Part of a small language model's weights.
Size: 9 layers, width 96, 3 heads of 32 (1 for keys and values), MLP 256 SwiGLU.
Architecture: RMSNorm before each block, rotary positions, biases on query, key and value, tied embeddings.
Training: a variant of Muon for these matrices, 119M tokens, 3620 steps.
Each number is 128 + 24 x the weight over its row's rms, rounded and kept within 0 to 255. Layers, rows and columns count from 0. Numbers have three digits each. The size before them is the row's rms in percent of the matrix's.

# gate: layer 3 MLP gate, 256x96, rms 0.212, rows 16-61, columns 0-95
# up: layer 3 MLP up, 256x96, rms 0.222, rows 16-61, columns 0-95
# down: layer 3 MLP down (transposed), 256x96, rms 0.205, rows 16-61, columns 0-95
gate16 107:135154153141095130126113150172138159168127146148121149164167141129178129119161134109104105123112109164152091116112115148125164120159112129165093126080137109159087104123103137114114105101133106125133128144132142171175127135115127116115091156083122122110130094172120134136143056140147110123
up16 104:120117130127108104115115107129144100119152142154122174076119120110140123135113132146130102103156097161159092114131126077164169099134152114154118117154081121130112160148092105104105108162128105084125128099169156166140138093135143098135131113132132139147186095100130085135148134172149139139
down16 108:135103149162120153128119130147136138129115149142172161116140139132148107109139115145133166130108148113163108124117126158130155174061144147152149128112097132095174089143129143163149125137129099101111101122128149109138123153128090119166106110123121134145145066102134081192161091123139167132
gate17 111:161181110136110101148063139094143116125144151090145128121135113142136145116099174122140106134145133113129107130105121103108111132148127139108081064142145157119139113115128120107068125092086119120124118134150125155152129149159114110121147119129081133097140149106140133103198123081152121123
up17 112:170116158127091154137126107139067154101131126154134145129141158140132142113140107117140153139147080117141100127156128127137142139123135113115106110112114089135098125129161169072095110094049175146119137121169116141144112111115096135113155122088119102140128115132103109165145117146135127183
down17 112:122153116136064116137102124133132112108097090125126100149115127114109132140100134123112113160112129147096115123134171130119132139125102105150118113144109093147094114122159163112136092098084119179120128151135121189138146088128138128121153104120067097121138149083161133172143135104182112150
gate18 107:140126149133136107091133159093088134115114117145127176146113131146147136141148132121160133159115136142090178132174112148136123134152119174114117102074159123135113118174119124119123090118106151150137136124111160115129178104138159111123106168131125086125128112150127100116140124039139140094
up18 110:136143146166109069146084099123183149116151115123122096130093128085121156108157131149111120108130124138142129094154168095130090159139080113119137176122131146111134125104101135144091089126118115111088108140154188098130141126124132138118086121120131091144135151108161139102150125137108143096
down18 105:073093155160144107107097161158154145146101182080135139152151130120118106130140160117137116084153121154182140087168107124155158114162124141136090163094114142128145139121129111143133151096134111143131144116160130132148119135085113157127140140148113106143108089121133141138127089133179154112
gate19 115:113080116096185135099092115105181156122097144129143150140135106084140092099141156124078112122111109101102143156108138123124118172112115159144103130057123131142106107141132133096155154139132125125127135106091139098140114163122124118126115141094138129113125118181172093115118121132132166137
up19 110:144134154175101167135099125112099108152168126144108143189127101150135096140161116152145108131145118113151127084099109117150148141106133142118141136131132090146106143130133085084101129126127133156101095126113168152142095135068101145151140147148103109155118119154089090137147091114166112151
down19 110:130146134147089145103134112139134105087121087134120124100142120152124136077119106137139086135108151148090096181139115158115141130097127147119119104181125124086127104132102112166118105114107174131159125111154166143120141135142105171104080132123147102161084097132091141164133140120093133096
gate20 072:098108115109113154170127162122141137114140139163114141112106120143143134100154162142098120080096128118104117165152133110140092144118114154138129151152111166121160106129151136134133160122139180136123168135102126139164129102107113117139171136161100132080125077170124149164070137177136114146
up20 075:122117135122119109126117133101079121117144133119147130176124129130155123072105151125121111103143098131127140143151144147114143117159166098122189144119105097160107133088110106133080098124106112127155076168107128137099137169112106136108099130103147079154124114107131125097181099082111113125
down20 077:129150084150102136108143161111147078096140128124144113108172149133151156116114134100118124117127097122112153106089088122138144124126122120114128086089090156133085126093096148097112109083120123170148090147116157122108129118112160150150101130106165111145136123067128116138086171142120138156
gate21 098:138147148129130129089143161156154155103119105139130114108182163133133104131121142097149128151144133114173121125118138146133123096151109109150111150116097113101136146107145135126097132173127073079162106151124174106110117111135148091158139093111140119138144111157109168145111107139152087199
up21 106:152115111136138117179141125134143129134138129115123110105101070145115148127082116146102105123148112108134109134131116118106107133140119172123131142139171080106131117103069135137149142101075149139132157086141094157137171147147104167128119115128130160135078164096109070142124140092123148109
down21 113:113122085127151127143091116131127105112098103135159142086099097091130113118110129095115132099123132133128106112125091106147099152134141120144132107131156098132144096153042133118168156117086133188125118114093089162099160149144134114138108110125103113104156118142127132119121142130069140099
gate22 035:107117127140109099147100151109112153145132125151153147108156123145128124163091112104138153104091146166146129113108100142130099151148126124133192128175140109085102123151153104125169131104154141129124098104143114102131174173145125110135171155080126147147100175101137118141129098149151089101
up22 037:143153126110134140136143081125139123148108123082107106114110147103117141088168117185102121155182105097099147125140136121096129124118095125166101146094110179134143120137134171113130155132119099131152161128091120186134093149146117122095088104164157133140132105150140141156124171121144137121
down22 038:145153164132123122158128130143147105117143120133106157111075139137144108140109134123085138056123130112119154097118132109079117082102113114125173121110115159108125105116116090094128135144133115152139121116131157157137127114155089153138163122159194146137101137130136113123118165177103117073
gate23 098:109124151137163140137151135179093119105124174170140114127129139148141113077148130129120092134193117102123107162136139153159155132136102137148071140118115119152102111153144109121099130143119168146139093092135105133147079120155154113101128140132079124162123166145108144133114114177114110108
up23 096:113147134132171142156139112141121144105136167173104129148118185173141143144098145076101101135090148139123132120104135123148108115134112136121148163129151138131162131087121116135131156056147125133153168130101110181110149152072130155120117175124097121128107096125140112116108125145154123104
down23 094:098174120122164136117127091147115147111145149123130128136154145135114122147152108096134139084154096131166138205119123125141107118138158114123130159152125105112141133147129125134169118126138168126120105130161098094140119144134151114119099171133183147167129144131137137088135154141045166140
gate24 106:124121137134119128143136149149129164140103091126145135092126143130117152133146133084089139158118101112119119160079130133177119157134107173137153114108135128153136122141106119141151143093100082083110101135070103165129121120130141083154113103187149165093109147102127151163138079130136130126
up24 102:143182132097094140132137106121149135105127181148091127133133110106091132137127134159122091123138125177099158091106132156104115145139146119146124167172137111112128126103117133116083108146117130115107145135188127053140143114150147110117146138076120108161129132109128136150148166100086133110
down24 099:100137118090117159150118110169127067096141142123137136108160147127138112119125120122107109099093154112091129150132087137059108083095136110117125128148073105109110113110114181124122112134099110140115138131148161084109126167146107127141127148107168105130110163142142118135117180139099141120
gate25 108:128122118116111136140101100144151161143103120123146136132156135140112161122114141128194094160130110135146170159139089080124120127122118141109064151132159091142092106127119158130085076099150117148122100165095149141142160119131111100122115147077126134123131104089086111158137146110128155116
up25 120:107162114124185124099153102138134086127173108149115140103101132128122147131152145144124126107120112102113143140083128088144104155164103142149131099093166143141099091132114103137178116137124149102135116093152111129113112115126097165142143128098095153120156125140140134161103052109083133140
down25 102:112142159076151119179124113145129125177141082120114118130119184102132126122136123132160143118112139113057140120121136121131109122141132159123133123149124151153120150134142082104111173150156150174115119121145091135100140147115127105105154123157125101114111118138127183125110139121044124116
gate26 105:159181160123137131141136134147139104131117145134130089111137142154117113057171138105134164118154104107126117109128163121135096128126099140107114108114144159153128159081113139101133143063134137093139121148095140119100142062126163097163113086142139116156125127086130113123126122143150150156
up26 105:118097120152143119142144116116118132139096152118120141124103161089120168076109119097143130086127113136116110135121122154135128081139118132117151121154127136116125111105115116137099076180107114104155120125134162133121153137122126144125135168096090134096107146125125158201164054142178109128
down26 100:160110125155096147125084125152155068106131134128130142135127143173117130111084134124129098128116145100143121151139109128166140127139179122106139117134100107152149106167125144146130119152083139171157145146144120144178095151115148157120081118089131106081151149123162170125142117099168127102
gate27 103:121164143135160114106107129126117104158123109135127144131114154130116109110086108125117142151151140094146114121092105153100170147130144106126121147179127135149096159112083120151110115070083101134173130106140131140139106122140178131105103112124136130053148131130177172147154134152102152133
up27 092:144126117152142131181158113105178120158157101126114083184190132084144118158099101132115123146142141133120099122145105142170088129111132133126139090103129138136129154123114121119128155103132126126163138174150121085149092080146132146130145176143139144125182154147151124137149140134126146134
down27 096:147140125115077120144121121099098089139104142125135144108115113146144137148135134137123142083120121106132165167123146154172080132129116146159097092099115094106134141086146109116110173157162151103111154132129088109133106100122135063117135093139157134181081103111151142152137108134113125153
gate28 100:135150125151176096148150122113149147181119148087147140166139138127160163139129123129160133122125097142124135067100105137127119138137123131095114134099126131100108137102083132119126118136092140171165167114096139089086132161159134142069093168145143131140132100156096120133102128099151138118
up28 094:178130130145131128101159184101149178111099113148145147122158170113126167129117076147138157134133126107131106115160111167122143117168081068106115114176108146079080105123165148129144123115156118123142117147115124128131131113156118092096094108110149125137136130124154118107109129137109132119
down28 099:110113128095095112162117141105104153132093099156127164130111158134122147124118146107116085100103124153083157089116146118117099093121153127133127110119090093132111120124148160127097151144153106123139103091148138127127097136113084108123081143127122123118145113145127111165195120179154081166
gate29 113:109130135123134132125141156126119131143113124197115147139131137139112189101105134132147166172103118116094107110132142131133118131155113093151148110142112168160140127152137130151145086145161105124120137135139124066136102162128126127077112128158092114089156169096105157156095106098158086139
up29 097:125128111088115124148126122129147137103115134156123117114117097117110142104107140127145160169183107155142149144169119170150130154126161125174102139162146155156180114096110116146105126124093118113095141139158102130159119170154094097080130159169093129150118109167131149131151163150152106125
down29 104:114134129149130175163133128161152145067132083122113100132122171155133113109063156127155087144127098115099105133170135141126122113091165073144119120154104120121162144131103105094136106106187174151127122107128127159106115131122121135106135134112117126141140117119119175107117103160119125125
gate30 099:180092165136147122131137136138102146118131126122141149105154134155117119142124146134135145145122132101093136117111077124117094134084140136135145120173129141104144168125112141153102144113166150081170131146142148063119094141166169101148056138109109140120126140096107114122106163111096136106
up30 104:161119121172113144128130135138154145129162095126114132077110134119165165115103143149141152123103117097130084144085137120131062095124123126103121131100144157148119127177106131110131095156125140085131162160110170142114095141087128150135074144117146130127092112126125101111126167105093113152
down30 101:170138097123167155113150133167141115106184134123131148124164109134127130177147111135193107163142149123149101142168090131151126146087111159121155135106122145097163177143159111142114144149135159129144165142134171126136115121146122128145081140105145129114114134097111145145108159089135156112
gate31 110:123127145135148145163132157125162145120157119081144176131138142079131100097093158122121119121193126115115152152103110118146140147169092126161133143135132140101105143178093166097154092164125122130087177135128111129163103154144128139122140167127140118122116102123150111093116110159147093125
up31 085:141132132132107112135125119135107172134097125166169123144092136131149141116129110119146150152110146148183102106153137146134156130121146132110154138076130140128130144136184114204163169131069107079150115106151141125116107111146119134146148137102164127125161086146104118149167157122150107118
down31 107:167158095145146118106111140121153139091080145138179144128078137137130152111087181150127163133140180103123118129141095139155140132102124118116153115113121159104145135134140092166118138141140088136101139161119126112161112169124138082146137114131157119108121086100145124135138119163188107131
gate32 075:127101115134172129148099135115141146181132068142150101158120152131156097100120135104126129133124142135110113106128104153115140163125120103141083130134136135147186120123115124110124128151123066135088134079166110118104143138110145146115134137132132094110108082072155162098121163116123145177
up32 082:126121138169133148152142109145131142122129149133129145162145097108123147174145121093137147143144134139124117138137157094138101116184133129118155100118107094114102143127150120138100105120091149069143146139117137141155118119136148081161150149073099116132126081164113171100139070120141081093
down32 084:122175128117154144120108143128145089155119201145130141096116163083160124134118160106126149126110133138135166126090121096152140121133158144132114124130113092110083125107088100084143147105119096094112117116157128109101180126133108109105089122119152128155168141112098142096086153132129137150
gate33 033:127166120086124101097120112147094153124145116146138173139133121119118149154101154124110126139120141087117120154133120110075155078128132114167096152185103136134101149164153104141136141160074162127119135149079117144106161118118130125180128119140114144128075106125104165116133115151110142098
up33 032:108094114151134152152145161125147139135111149116135097095134136121144108108147086126147132129139110190146143102122142149195097177149117125101149105060158112140133101097125152120142127117170106122140147104177154121145112143115097120073135151149143116138164140118132093144110111139146111158
down33 036:113132119140138105120148142135125127133085155108154154123099158132136113051151143132118133114130140099129110133112164132144135115123108137177140148121138100174155078137140105072064126162135103148161125130106127148084123121137171112115116120181143141139109088114115153127093101116155146157
gate34 095:141115148144144156124132108112158124103116129166139144131126124123159159115122152092094145136177106119137142141142142081129145119151127141111093120117098198082135171122144146118161129123156099149123151113155148087165135145153167145142128183124136106096136140074118092096155134119152108097
up34 098:107100143123126174151113131149156097105108152162133130091139140123162119141105127153130094150167120109136168150090128090097122187131125142128106085162101104126117154115132141144129155119151106098124112100124151162141155143088095128104117148154115155142166128096160080130109145087159150106
down34 103:117064137155106154131147121132135145156150146160117126135141149109134203121147154079156085127135133112129137091111138119114192131153104135155111086118135172122125155124106121105104099097121102069152151104121124143108162130129124108100125139161167117155119147121139118129150114099151124105
gate35 103:154087115151121146134102138100139163130101081158091152131138155146146111121137111141110090178106093090133120123122129153154152158137165118130150130111115137166130113141127128102134105123162126096114138099088140074157066157141166139112104143124133108135132126139088160117118134119131120058
up35 105:120128126140130132140146128103152136103111144149125180097151144112154167139150163126104174166058167172114149136163137097128131152112128146132123117131159115157136107096120158102150119128117144115160136122126152095103111097093090109115108093118126128149149132107072153164133145113139111073
down35 099:128106121146140147185148113107151154105149079136149121151145141140126125147108135133113125106171135141148110158075106104138093152112144175134142126132143151115082148151111146115150121142167119129100114140114080137106145140139107132141051168160095121095124145137160128141116117142069106119
gate36 098:146076125117157140102120143130158136108077080125126114112137102142118156141161131112072132145111104099134128106133147148138121149124170159108134139103123123142137098106070109145122110159173068133162140096099140095125162115154121144076122132089107094131132137154152149125134124087120138127
up36 109:159108086097122131114120126108140147091159150128169133109091111098144121118164136095067152133123095086108090126090129169124144114111125140147094171120128123100131176138146173116157137130132135151120087107104119131115121123154133123152111142101087132077175135115093126134144123102097116147
down36 100:128158125182082147128092126090136090115096148120144120127135161116175159082117127123078158119164167160137159119127109140119138140115154108136089143117117144141159102109119143103088119107099130127136072130128181132101101125140124145149145121126113132201111129106117101117143131120148121107
gate37 092:184159136121143136125099134103099132125139073096178110116112153163145131117115129112122132138131182125142113134129131149105158165120159115114105122102117146136125110139136142156101135147120111166130133085148095187132104120131075144097109115093142152102130117181151144100125123185149144159
up37 102:120120141097175098171147106139129119152111153111107088124142145123134176183122162151122128134106153145140129103141158154138168108129148145146110136139108126133095110158126115076151148111128130096123171146111149115142123152058111090120129102168118164095129135151077130135087105128147122115
down37 095:101160132151116143138094127137105114109161118105180076169139082084148117168122100152108129124087093137099141118140146110099122117126162156121119134132095146144091141101131106119103146112140118160150115131160135108120144118156164144146115153136129091153082097147163144085122148127088124092
gate38 113:128152118118141124114099188114135124117082115158117153149149130106088101169121158141121138143093110103164156155140107141124134119126147089093100104157166080116114131135125127115138095115147112108112108117116105102136094102148149202109093136140116140143148110120124138148112115105083176092
up38 106:077122146121117145143134127127143148166153096125107106117102109150097151122110135158112112165127145140115150152148117078114084141123059098130099077158127109154135085146153109138125114100138133106115102139108114112113143128136151126198111152137114100116099117085121117097131157077138151135
down38 111:119172138129164107137158117156113124111164133130122097130114123125121143161129084131149149075110113105123142121142124132147074141120149131137139113137116135133126082091140064106126120099138156125120152093147171110093166126128128116121131114133121103182109136119097131152117159074051139133
gate39 134:168145164118128162124160117119134118106154139090155121145178120114106146120061153120141109119117152107176112140109163134120135137157149109097127125096140127131130117121116155139118110134082092092117093154114061102151112134143136099109123116160191145125159105137130131133114177146116146144
up39 106:173141113081149149171114092116128117134150154142124152155109146127105111135106119125131138075132134087107150160135111143112136128132133123084096154098127117159136150108171090169167113095108120175157122130136129126143119104145142111194141120183152148148160145135113130160088129127122109112
down39 133:138112116122097140117136121150129129153109125149117148105106151124121116095130091116134111110146085106127123140117107123130128061107105172092126076140139144131150118114150126138139106105186159130131097161102130177108091126142116146149131110091088163109090164140122112143146125164177153074
gate40 107:127132138140115117141118127118157184163131174108133185136120139105130112101178123100103164150100141127096113140118141093093164124139102096095097143096134173120106126131119114128111153086070154105084119131123153138155166128130126122133134128152110128146147114143161169155154158103134161110
up40 101:155116151123124136134171141121124124111129116111117145134113137160141127081130109116130135084095166112172095092077105093136098167082132156131153106155087135123123119135126138155113139088135157166168140099102098129080130126109098104117119151144115176113112128108115128163126088121118120178
down40 107:106168131161155115130140094164071111109092101149113100142138116169094131119125140160119120119158083130151102089142117127138107147099130156112160139124094175160115115120147117129095141133150153156139133117142128088133089093123097158113118131160142125073126167127075126140097128124104152128
gate41 105:135141121140093058091136184133109144140137099141157116141108136142141119121185144152165154159111128071123136118081128153134129120129111116104101161089144157103114105141123097099131131079128152120108115147122149113093103143097132177127080135171153113116141137098128125120135099134119135142
up41 109:155111132118127102102144176150121114139132104140159131152107117154130138129156155123123147121140141108149103129104106167099130140106144171119146189121179163120125101167119093152141140128146116141170119101077137095106122151157087119137091132132116118101138128168099154168119067163119141141
down41 106:115125126095118131117157154161118090143153133127144123127156142134122151148122148152097079186164120135119105105120153172147091123122143135111150147113096118085157164184084126148152127112128151124165159137117134179134081103146151115092142142146122132145166103107102140119108092099120105111
gate42 097:116100107131162135100069137152168125154085134122137141105118145149102170141098109159145103145145096160113097146124103143109130104149104119118126097114129144137125160150127120129178089130091128074160127126136165139115111147156081112137100177134117110137130134108070143131090126103112105118
up42 097:090140172113089082143182079164154116149127129173112135110131126090118138143082130095108136115135127108152115139127105136099134114138122144097126136153135127120089107125137160154142166126168092144165129141100167143114159127135104144146140105154157111128137128173172121121111116093170103103
down42 096:089136133135137143126100123131111148120077143115118128110148156179109123156132127112092079070113129170131088121153163111153126139133143094137126135117092136138114130121135139142130109154115121118150110147182104127133132142137064132098125102161172121155096069130120129111092107151176109144
gate43 106:108178135144160112190116140120179125120144146142165145101103142123137112121138067134106126141126125131144171121123165144152109160138115131165093143145118134155154108108116140079071154121096124132111115138114094125109120140123147113110167077149141085137163147153104104125156145133115150101
up43 114:132150136146136101157139112095108140137165129119120101138159143103115146107118121110144116099163166142112141069153132106141113189108155164132087131149103185121116076114133116131157145137108079139105137133171118121093110157152121136090126134153133112147155142114132097117118172164089121153
down43 099:140106145130101083123142142093101192131164100093112094109150101112123121113126101125083150154130169150142112135136060109125144141139115144142091138119133117101098100127108100152106144141139126070117091127156145131120133126136137142127101146163140137156130164145140171157145113096142157174
gate44 111:182122134115131127169098137118150123131107171138132152132096141152140144109165186140110149181114096136104106153129139156144154144156128138111134125162127158122115174139105177156112106099092102093146135092135137127125113179143163097132097138153154121118119093132087164155131128143138140154
up44 116:090140131161077082124178143145089126136172130126127148124159149124125109123109110156136104119148139089142129093085090148133147114111123105129139071118122116101111141122130126126132149121164160144105098155126115141111124148089067175113173127130118120148103168102096164125137140141149110149
down44 110:136134133135123106107148157097114145092177094168122104169109148144143104150145141110110142125159096157167097099098132105112134145171108123132087136110085151079117099124099155116098140124133098112156137132099161079130136123131155171151094131115138134142127144139150093142098171120169127132
gate45 088:153116159145142088137137136147143181166142158138148128150150153130115118098139142156124139125178103081129131131096097099091151141122078153113118108149134070134121146080120108112131121144110175117150146117146107118192071172094122148107117136095129135114133126136123122117142134113151137145
up45 087:135138153129131106169132141101081172119100127114172125191165094098093116099136139089090108113132136155115133197145153146111116138133093104103163122134118100068133129121110117092110126126146139094156147139151099124092144127122139165145115112127148117142155143097113131149143110131143133099
down45 084:110130170136097135078148157097123143110087098112124131122112123150096118127090109152097082085100144142132150159091104114119127135121188101109105137119180178110141160120125128083114133127146106140137118137102124128093123109126135124098116139148119088122147134158150072123096162161134124145
gate46 099:124130109080128110105112141133130157123160093149097114136160163124113158111131122136121110132089114088173152100141135142125108110169143104089106170081161103100147110122128132124120113108088141165123100161129125160149116071123135151137147144160168107142059136131102119111095123110139130145
up46 110:161092110116114150141094108141099126138083121160099145097110120138134136130140118078110137149132117130186125114138123150170152119149148126146112158129097147129144161108132125125152140109167093149147170175125129128155102163108123109125125147137115141048111084094144112138103157133093151159
down46 096:096116123156119109104164142093139128127105098120149121177104162111116168140162116084124110137100106097142114141119144139117085132113128154113133138215146113145114122162089150108122115133120147110103167085139107141132160161115140117124128164140159136136148110185100145126126168106158134129
gate47 101:102123126121108097099143086092130105112100120104147114114093121155134096114117128134120132140089092105132116140141098139145110096116117155100125137091123112190157149135116103154105139129156131142155112104085168134107125093148145083136103128139076164095132097116110161080112094111094158144
up47 102:141107149099169120103114119137142147133135077137131132118113098091133171094129106148103134132154125127131131125076178142101074111125114119088130132135149149160147159129102125120130142132113158118200132107110139137134091168141122136127119128143124152096075109170157174133112130176137154116
down47 092:139110081143118153146117145123109100148085076132123128122155122158139112178131117139098122171131140140138138097150139138142167127152122132145126177166109103134065114087129106108110139165124139138123100115122129107177136095116150146092126120122134118164137144131055138139153146092117102160
gate48 104:152123157095122147131139157143136130091128142170099170110146137132145148114125131104125078096149084143112140145119109149151157138136123154124113108149160117151124115166110153132141107131098107138093108106061191105147125096101127087116118114157087137131141151171165170104132112138158120125
up48 103:157105145103155152165098151058110122137183102107115115140143159175126119126164090151144116122161129119139156133102100114091124132143105124157136110105157140141109122160123145126129101134157144095211112118097123120115145151135128142137144145131125155117124150142160109124112105103185149123
down48 109:102108083124122125127082137135126151090096080119123127129131161132133118114147102122116094129149169126110144146131139157119158175129142075164163080120109132069118115154147122146160136130138169166133131134128179137101096116144121152125101123111133118144113158134171137188135132165116146116
gate49 108:128109165133125051148128146114133114119129184140136151108104123111122108124103147200167102133120119113140131154164136155129136127121148148114118107116136120140059132116143156104129176138127194099156122140171134145165145129154118132093149130141142150109125124120111143101132157130165153131
up49 098:166137133113128115122136155149081090152079120121182097114114143129110164120118151171160128102101142153133143110138111122164118139115136111152130174108138149092125110111136098169118138151109133112161193149164098116130118161106144150130156127145089146161140175175136102142123134142149124115
down49 097:097144166158144103151140112166141176171084091111118087104128134131134134178135148121125107081093132123143121114115136105132124127141150091132098142138116141177117100051128115104110097128108137117137117094129102085115110121164094118137152100148138110134143137115139149107167138135127094159
gate50 110:155132122167095090131121155124128123123125101124151154085103146086144127132113147163123110164127085080117169069126111123115140104151119126103115114108122102140079193139097135143116171094131148156134124099164161121155144103148098143126107140131137132133149088109138131119119125073115150127
up50 106:068137134119141153113132128158157090114144096117141138120162076150124151117125172120092132146103131129129107138135121127144137109093153145113130152125160113163183084089170100123137128157121147139164137103132116170107160099158180144122132132118122120100134112086127123091091096140116100153
down50 113:117138119146144087087101141110113089138117060108108127112087099201171121142149096104133116124141164143130139107117123129119078148161087091132137118148132110138114104135136096107134128144125152146162101156144156103140116132123137107158128148098164131115123122122129123120121164121078184121
gate51 121:133121121101106174142146080112176132096117122126119133107171124117163165097128156129116139169159141118121121141103123147124113115101108115151126101101155155142117115128130172129114112197137147056106131169161137119124143170141127099145108156112091114146128110127113156182117155111124132133
up51 114:124118137184117150145147162108118083115120143081156133103121106101148120111123105104144136124129099141100100137152123106155156149145086108140164121110116104121104132145074157104115123120166163125181163145128127127122094118124139138137140111157152152148116176116104159147132091135120135052
down51 108:098154149108125125133147172100092130123116082125123119137129109128103105164118102152120099070101105113111121118129078123115120114150093149145075147151136179120098124105163134115115140113123156149099158174119123142144132120167135134165091175159143115119107161150140148130136156089099151143
gate52 088:144124127144080134111132145102167153075135106067138138119129173100151100130131174130055144150150131123102120165125119136127096118143114104164135103120140196098110155108130090153134130103129118120127122168098130131113123129116153093143135139113129139127139145109179176116103150130124122124
up52 090:097138152162115166099109138119112164091158127092137100141096116133105108145093145131128121146147097136165124135163144153165182098115105092077077144145151137161129075132134136132103148139109105119135142111130153065119117107130143152140108133131128134117153136112139153141125085173135159139
down52 092:146115159116127147133101159130108150150130140098114114083127108122138142130077132105108133172149129130115090116158094121131147112186116143157170161174126069158113140137139123158127094149131163110121089094116150118159150117138167139100086096129100161131160138143139138134108124089138119098
gate53 100:120079109099150156108123114117143133106113107131144169127130106129159133121121146157122139131091132127171155072140106134114121134093132090096133089131106138127118137096142078127148162090138123152135148119044128122104128065164157138147125142142116108077153141126151116128137154109107147142
up53 093:097139146153112170163140169121136102101125118129110156139148117122119102100137171115123126136096139104137099103166119124142157097090155125124145139149116179143126130092108129140140179104140118155088136178066147126091095122115131139144152157159098069130145124130140147157116165137115147111
down53 102:111125128118107156090141092139146129124165097161116110151150102127114148082128172122152141170142143108119127060155114107127168148090151100105157151154147105139101146100080114144156125142124121133152151137108175159151094120074116141119134131125148098156152115139127126114150162126101150154
gate54 090:154148178162117110146131107105194148141130136130090121150106155138132118070140129165116152149112105146118127101142132127139116077107133122130140152100119124111152103129113157117109120079129100185120144149161080134125183110111169124142134116094117128133180112137109113154158152112118133139
up54 093:146089160160128095132125146080146092126190140129106140158123129133127165117140150150131115123141157124151143141152155168155116125113103132125096149111098140095145126159107177122149094097126108142123163150126159106158117125135145133153131112150078168138119147101112164107193124163112153112
down54 089:071146091160176134103094124120100138099106140125138146160148128091129158169109130142136112115104111127119179099103118134145105130109152126168129089078160152121134164098135143156126170151128128126113137148102107113082086141145130087125127123143111132116088131145146124174094138131092122153
gate55 087:136102161124123150148106112137100124135065138110125139121108117123130110152173155104151132149116116132166135123110092123154159161127096132087161118085119114147104092124107181148153165130105152159107112100138131165100119116121159181142143146070118101118144102121126110115116100132130178153
up55 091:144119117139094095129084142142122177151154119123139118102090130104125127120103146072121171090106103129112154105134170140111101120113158159190133121136111106107115122092117133149130149165143138102097132094139114149162116131113141111108104114129120091056123113127132130129103143070143144104
down55 096:156089133155128131120133179128161101148102089152121139146123111137131104151141153107129141153157162145078118139148157099156113145126145152119096113094094150125133112169137139129134164123122103156152130142142133132090152162105140148121109081099084116163106154047121116145125144168123133136
gate56 088:140136149080150125116134132143099125123121146114158136140097165108127146100112116090130116134200131132144119112158124138116163129138127119155158151118128129093133128168106122113153119129098154094199109142129077135154141125140107139095137131116077113158108173159070136119154122088161120114
up56 094:146159149109113135144120117093135148098119148110105104095130112152170130093170113099104116184139187152110154097082147099146102130128111148123120104133079108123137132096106134175118129100137126140091101099086093161123131146118142131134106152172109151105124123099152128114151082142127128123
down56 085:119096107127154109130137135157112138142146121132143131129113116129132099169099116171154118203144138112112125149143108158102133101170108106153180160130122096150143135149133097136138144161154146157106143135121156160167146158104154150135121102102118147155131107118169169129096069119164119157
gate57 110:154103086137141094186098147158142102145147090096147169106148151104126082128110131124127152152111113134175123137083107125114158133102101137132098127103165125106116154150118102161166146163148111088114123100146107130183166141139119145148114130127136140149122122093140135092113118149170143114
up57 096:104140094130099147110113108097168133125147105148119125133129147125128117121154126107091119159104103102099091115152147125148106111123129074134130136116101107143115108174132123077074167159118093136186134158156151123126134158138102094123138135081137126128149137135155158085148102100074109135
down57 103:135138158104128100097107099147157138147150079127121145154117128173110145130150132143110129164103106120137157154134120157073119115132185141135185161131114092137104154169126136125074115122115141170165137159139134141120081100119121164128160161145139127121108169093149109115148148147138143131
gate58 111:117119119095103118161116106103123076111121175154128134141109141095144160093135120090160122123102144147127143145093159168147102123122128092136102136116139124089103139145124097161109144122078147117102113115081104110160118071122108114134099129149095120112132179165135160130128113113086136091
up58 106:106092098156137120166125131174109100147113141175128139124130119141184169146099139144134124143145089137109141124127148146186131152101121151139094083137154122083102161163125122099103156151116165135129143143148116095132144094129135146130122139101141171129129192150129112127106121158168111118
down58 104:163174161157131146089113127143162154144152081163159165131161110160093054133113100122140143120149092138139094158140117157108128097162136136133133128138129116091118132109124101131129098106128093151104152111169125142130142086136155119163178144121130133118144112125161092121153105120139137142
gate59 085:120105129129117144146118151146124124102161134155090118160160086132098090118101133077132137165121129156163131102130149120112081113074141102130098175111137163117162133142073144139091154091140122118119118143128113142129132121116116111105109139115172116096054111095148129135125106141097139143
up59 096:116179177127186146119143129150157155158118143087140143083144099134151124135144109152129165110137077152113157104146117158139156129142086136123124162149133133156142095150127135155149143143153144112125121173079148158149120115148155108119162145129071136104138111086111147128151125140122106147
down59 092:094123102134108095124137168101130123174113175166099117153130143114127164120098140093110143127108127146121113154131111110105136170086142123114106125107142124084117196103114126136135070111134095127131117120177075118146135149095144167158108155136143162142117135124110151135089124105118099121
gate60 101:096156115113124097108145087156102088116139151086165114155133147123121124110141100122132138152131124146119125109121090097133161121138099146155135118133140095142113129112123156156151138161099089175109114126131094150109116072184134130094080159126082143131112147108159099146145114181138151114
up60 094:125144142152176083111154127119117118139082172156122098126099141122113148131133084152159132129109156161086115130149106172133132115099155108125096120153113124124088138179134100108129122141149084109084172113122148103119114113139099123084107127142155148134130157094107136144128102094126080102
down60 092:138164102164141114129148160082116099108098113123112144102145141125091152083113147143118149061129165091137130153136111158132129117112150123080140115126152158174088134093128124084147131099110107096128134131129153153117142138148125117120158131102151119132126081105103101127128195140109102121
gate61 114:131151176127133122137142161149158164127123126130128125142151138141126145065162155120152100129132125066120107153123100123094106145160096156095090097091166119128123115153091153116134112136096170130107105111134116143146080129142135127153129067121119146122115145111134170118125136146173172112
up61 120:133175110150131103147120178147160120116119112128134137133101120104173148108097104121148149130112120136182082084123139110182159120153135128136131155109088116122119168144145124142143094116167101142101161100167082118152123150086089131127115094092115099100150143116130103143135155127136151131
down61 120:122150101189108134105127119137127101124181122139154112152120124151142106145106136095147186136117162139148104129087106122143119101136127127122103118141151123096121133151151088086125132102127095152125110136140109098140122129114108072120186126114143059133123105086106151158116097121135129173